Each number is 50 + 12 x the weight over its row's rms, rounded and kept within 0 to 99. Layers, rows and columns count from 0. The size before them is the row's rms in percent of the matrix's.

# layer 12 MLP down, 320x1280, rms 0.0478, rows 289-319, columns 720-799
098:60 54 50 49 30 37 45 57 44 61 48 44 84 68 60 36 38 45 42 47 47 71 69 49 35 47 34 57 41 46 34 46 54 71 38 46 46 69 27 49 44 38 57 55 74 19 51 53 48 47 42 36 42 38 63 57 46 51 62 57 42 45 47 44 64 45 71 45 54 51 63 68 41 41 49 36 48 41 59 62
096:35 56 49 71 60 42 53 31 54 55 33 40 65 44 39 52 47 48 61 67 51 59 45 38 25 62 59 52 38 81 74 51 65 42 55 58 41 27 45 67 58 68 35 50 57 52 41 38 41 54 30 57 33 27 78 28 45 48 45 50 38 69 52 65 39 60 47 64 49 61 52 55 68 51 41 61 45 65 43 55
102:67 64 55 55 55 55 80 46 60 30 41 44 13 55 64 59 47 56 63 50 62 42 37 59 56 55 44 37 58 58 39 46 47 45 36 44 48 23 44 45 48 48 61 52 45 53 50 43 31 30 46 47 54 32 45 33 52 69 42 46 52 56 51 53 64 45 43 37 66 68 32 32 65 45 14 35 34 41 55 63
100:28 42 62 64 53 41 69 57 49 66 53 61 56 43 71 52 49 46 67 62 28 49 43 58 68 45 46 54 50 36 44 49 53 37 54 59 34 50 71 50 64 49 47 63 63 52 42 55 53 42 68 37 45 61 49 62 57 55 55 48 30 43 55 49 44 46 49 34 52 47 49 44 66 63 49 38 62 77 54 61
104:63 49 53 56 43 60 44 56 29 62 48 51 66 38 52 55 54 38 41 48 34 43 46 68 33 48 50 44 57 54 44 46 45 67 54 52 79 42 53 63 46 29 49 40 63 66 41 35 51 47 53 60 57 46 56 58 38 50 40 35 41 44 49 46 46 46 44 45 59 68 50 48 59 62 61 76 61 42 43 67
100:60 60 69 35 65 37 56 46 36 57 28 55 35 72 49 66 40 59 44 60 76 32 48 83 62 62 35 45 28 34 52 53 29 64 33 47 40 56 60 60 65 64 42 60 61 56 52 65 49 38 52 37 46 39 58 59 52 56 37 36 33 46 48 27 54 52 48 57 60 21 55 56 51 38 48 37 62 64 57 46
101:48 42 52 63 41 42 64 55 49 35 57 49 32 43 57 65 52 50 62 56 40 45 53 39 53 60 56 57 51 38 31 58 40 52 53 37 60 52 57 72 62 52 59 60 61 73 56 45 52 57 45 54 54 60 49 48 63 39 55 43 38 45 45 61 41 37 34 48 54 53 38 48 53 73 46 32 42 26 67 42
096:62 56 35 46 41 52 51 45 59 58 58 40 58 34 46 37 31 56 60 56 48 47 45 57 31 45 38 29 65 40 63 60 35 58 69 79 53 59 39 31 70 63 31 42 65 41 62 48 42 60 61 64 46 35 44 71 40 30 48 50 51 63 34 55 47 55 37 63 40 24 49 50 54 39 61 58 65 56 29 35
100:55 64 45 34 34 10 67 68 48 42 46 59 75 37 49 59 42 31 28 47 46 69 30 40 38 44 51 49 29 57 29 33 42 60 41 55 59 24 34 51 39 41 43 59 46 30 61 53 46 41 52 59 58 62 47 48 71 51 45 50 47 70 67 22 55 73 56 40 57 63 37 36 48 32 43 78 66 49 39 51
098:27 19 67 37 54 43 59 33 63 59 62 53 35 40 61 60 54 37 48 51 44 61 37 36 32 60 45 59 75 57 58 81 56 43 44 58 39 54 60 55 59 57 45 65 48 49 53 60 50 38 57 52 65 52 68 66 30 72 29 44 68 74 55 48 36 61 30 52 46 57 29 60 33 52 58 50 39 54 58 46
095:53 38 46 54 37 46 70 26 23 41 40 50 80 42 42 57 52 63 49 61 66 56 43 79 60 57 73 53 59 62 47 41 61 59 42 43 33 42 42 55 41 41 60 40 49 64 32 61 54 34 67 52 37 63 42 60 45 49 50 47 71 41 36 33 52 55 42 50 58 48 42 35 37 63 61 34 41 62 45 58
098:54 68 58 43 70 27 46 50 54 63 60 49 30 45 58 44 32 43 51 44 19 59 41 50 56 42 71 43 44 41 36 52 63 53 57 54 42 50 69 73 62 55 62 52 48 34 42 37 52 34 32 60 60 42 43 55 36 64 56 56 37 63 26 43 39 50 56 47 43 43 31 69 44 53 28 78 52 49 51 42
101:39 49 30 59 65 57 51 61 44 39 42 42 75 50 53 40 54 60 45 52 70 42 50 55 37 58 56 46 55 41 50 50 55 48 52 43 52 40 49 52 56 48 63 44 59 64 56 64 46 33 54 35 48 41 51 48 58 49 28 39 44 48 73 39 41 52 53 47 60 57 57 17 63 43 53 35 42 51 49 64
095:44 54 47 46 70 50 40 50 50 58 37 51 48 34 65 56 51 62 43 34 33 61 48 53 53 62 63 49 62 53 60 38 51 48 57 65 45 48 56 54 63 41 51 49 37 44 74 50 43 37 46 43 43 55 36 38 43 56 44 44 47 57 56 44 46 52 52 31 60 49 63 62 56 63 51 46 39 40 61 33
099:39 68 41 39 39 55 55 58 34 45 58 48 67 33 48 59 60 32 57 40 73 40 45 56 62 60 43 39 51 56 13 36 62 45 52 50 60 35 80 85 36 55 69 52 60 29 49 59 57 45 62 30 36 48 39 68 53 75 50 61 65 41 54 41 17 50 36 57 52 25 38 48 44 32 38 55 60 43 62 48
100:60 42 60 48 74 37 45 40 69 47 52 52 36 45 57 63 31 43 40 42 40 57 45 63 59 52 53 50 49 57 59 49 47 38 48 47 56 58 53 59 77 65 46 50 55 39 44 60 69 72 61 73 61 15 56 57 25 42 52 32 43 62 55 44 56 54 53 54 61 57 43 36 50 39 56 43 76 44 44 50
100:27 63 48 52 30 76 48 56 25 57 59 36 53 72 52 52 55 56 53 59 59 49 49 36 18 50 77 53 69 37 56 58 45 42 56 58 46 55 49 68 42 43 44 58 59 58 48 68 58 36 59 22 42 52 57 51 37 47 60 45 34 46 58 52 47 50 78 67 43 54 62 41 50 35 52 75 36 68 43 68
101:56 66 38 40 29 55 53 28 55 60 39 21 26 51 51 53 49 61 51 36 54 65 71 64 57 63 44 52 25 40 46 40 59 60 55 55 50 59 66 47 49 64 33 40 39 63 62 52 26 60 40 62 48 41 53 70 46 49 66 60 48 15 56 58 45 50 50 59 57 67 45 63 65 60 31 33 46 63 50 62
101:72 44 54 45 46 70 38 45 46 43 40 27 49 49 46 34 42 54 56 48 37 27 21 57 59 51 41 68 18 58 46 52 25 30 34 52 51 56 74 39 30 73 60 54 53 42 51 50 46 69 41 34 46 56 39 17 38 57 30 60 53 41 54 47 33 42 51 68 38 53 65 51 61 66 53 56 56 42 77 71
100:44 50 47 46 46 62 38 43 47 65 59 54 52 56 58 48 66 37 50 32 23 44 42 41 50 57 43 64 53 57 60 58 39 61 46 51 45 78 71 63 39 64 61 45 62 51 41 48 73 37 50 31 48 42 58 50 58 56 46 35 64 32 65 52 37 40 52 35 44 35 50 50 48 69 43 40 59 48 36 53
098:21 29 52 54 43 44 68 63 55 51 64 36 51 32 33 26 41 37 49 49 77 44 41 46 28 50 50 39 58 56 50 47 59 48 70 39 29 69 34 63 56 36 49 52 56 59 41 35 43 46 45 78 53 36 46 75 44 57 49 41 69 67 57 63 33 30 62 61 56 43 36 46 35 54 30 62 42 47 64 47
103:48 27 42 38 32 54 56 63 59 57 63 63 45 47 21 50 51 50 53 34 64 52 53 53 55 31 50 61 56 36 45 75 44 42 47 53 40 50 37 36 55 68 50 50 64 65 49 51 55 57 56 47 62 38 53 56 31 60 43 36 54 37 59 44 49 46 43 41 51 73 59 36 58 54 78 64 38 70 45 33
102:53 53 42 47 28 49 41 69 37 58 57 30 37 31 55 26 34 42 46 55 46 51 50 65 54 33 60 44 47 35 43 59 40 50 53 47 64 45 48 32 54 32 57 59 39 46 67 43 40 60 62 42 39 45 75 54 37 71 60 79 24 58 63 52 64 38 16 45 58 68 55 33 52 66 67 19 53 45 95 40
096:65 46 42 47 61 54 51 46 68 53 54 51 44 40 37 38 48 62 62 63 47 49 56 49 35 47 56 35 22 54 36 64 47 76 44 46 51 59 42 33 47 66 65 40 61 45 58 49 46 31 46 40 48 80 42 39 57 64 40 54 42 47 44 63 73 53 41 72 56 66 44 51 50 49 45 46 45 34 74 75
096:61 32 36 48 66 50 49 66 49 63 50 66 39 51 50 41 49 44 49 82 51 51 43 53 43 45 31 29 51 58 45 38 57 39 43 56 28 44 45 41 44 43 48 39 57 24 72 65 52 53 55 58 42 60 61 41 49 58 39 46 41 71 41 68 57 48 64 29 36 58 64 54 41 50 47 61 43 55 60 59
099:47 45 42 38 32 49 46 69 60 58 59 63 60 64 33 42 69 49 46 42 77 52 49 64 54 61 32 49 43 49 61 67 43 57 35 37 56 37 45 48 57 49 61 41 44 39 44 61 59 38 47 53 45 44 65 63 52 35 30 38 41 42 38 51 41 36 37 56 49 59 43 63 43 55 56 50 49 53 38 52
096:52 42 43 51 29 35 36 24 49 50 38 68 45 38 52 72 47 28 43 45 75 58 65 76 37 41 40 52 49 42 47 31 58 51 38 40 65 48 44 60 69 58 34 43 26 53 50 59 40 40 28 39 55 53 75 51 49 39 71 51 34 47 57 71 53 46 49 55 59 52 48 72 53 68 61 43 36 52 68 46
099:42 54 54 59 52 58 31 45 52 45 53 37 45 52 47 65 60 41 20 34 37 50 61 36 49 60 62 74 54 37 46 42 49 50 46 51 53 57 54 48 68 43 48 41 40 60 43 37 62 56 68 60 71 63 43 57 56 65 64 49 53 34 57 46 54 57 62 28 62 65 43 35 29 54 39 51 50 28 51 49
100:30 54 42 60 67 58 36 49 39 53 61 15 55 17 47 63 20 61 54 61 66 49 39 76 49 36 58 40 43 40 58 53 26 36 43 51 49 44 53 58 46 34 62 64 53 56 54 43 59 71 44 45 54 39 49 49 52 43 39 60 36 47 37 43 35 59 42 47 46 55 32 56 60 65 52 58 44 54 59 78
101:47 56 66 44 48 55 63 52 23 37 62 48 35 40 41 31 53 60 25 44 58 51 59 44 49 35 49 44 37 55 45 33 60 68 51 49 55 52 70 39 60 61 46 65 59 67 57 53 37 38 69 20 42 45 58 66 38 67 41 46 66 32 52 42 47 60 39 54 16 41 51 54 46 46 60 39 59 53 55 35
104:55 60 32 15 46 40 42 55 40 39 51 35 58 48 62 36 57 48 50 49 48 49 53 68 20 59 44 28 48 26 74 63 38 58 47 46 48 52 49 44 40 51 76 45 46 43 53 59 48 63 34 48 45 45 55 51 67 68 59 63 38 33 53 53 51 73 55 66 67 43 63 25 38 42 58 52 38 43 61 68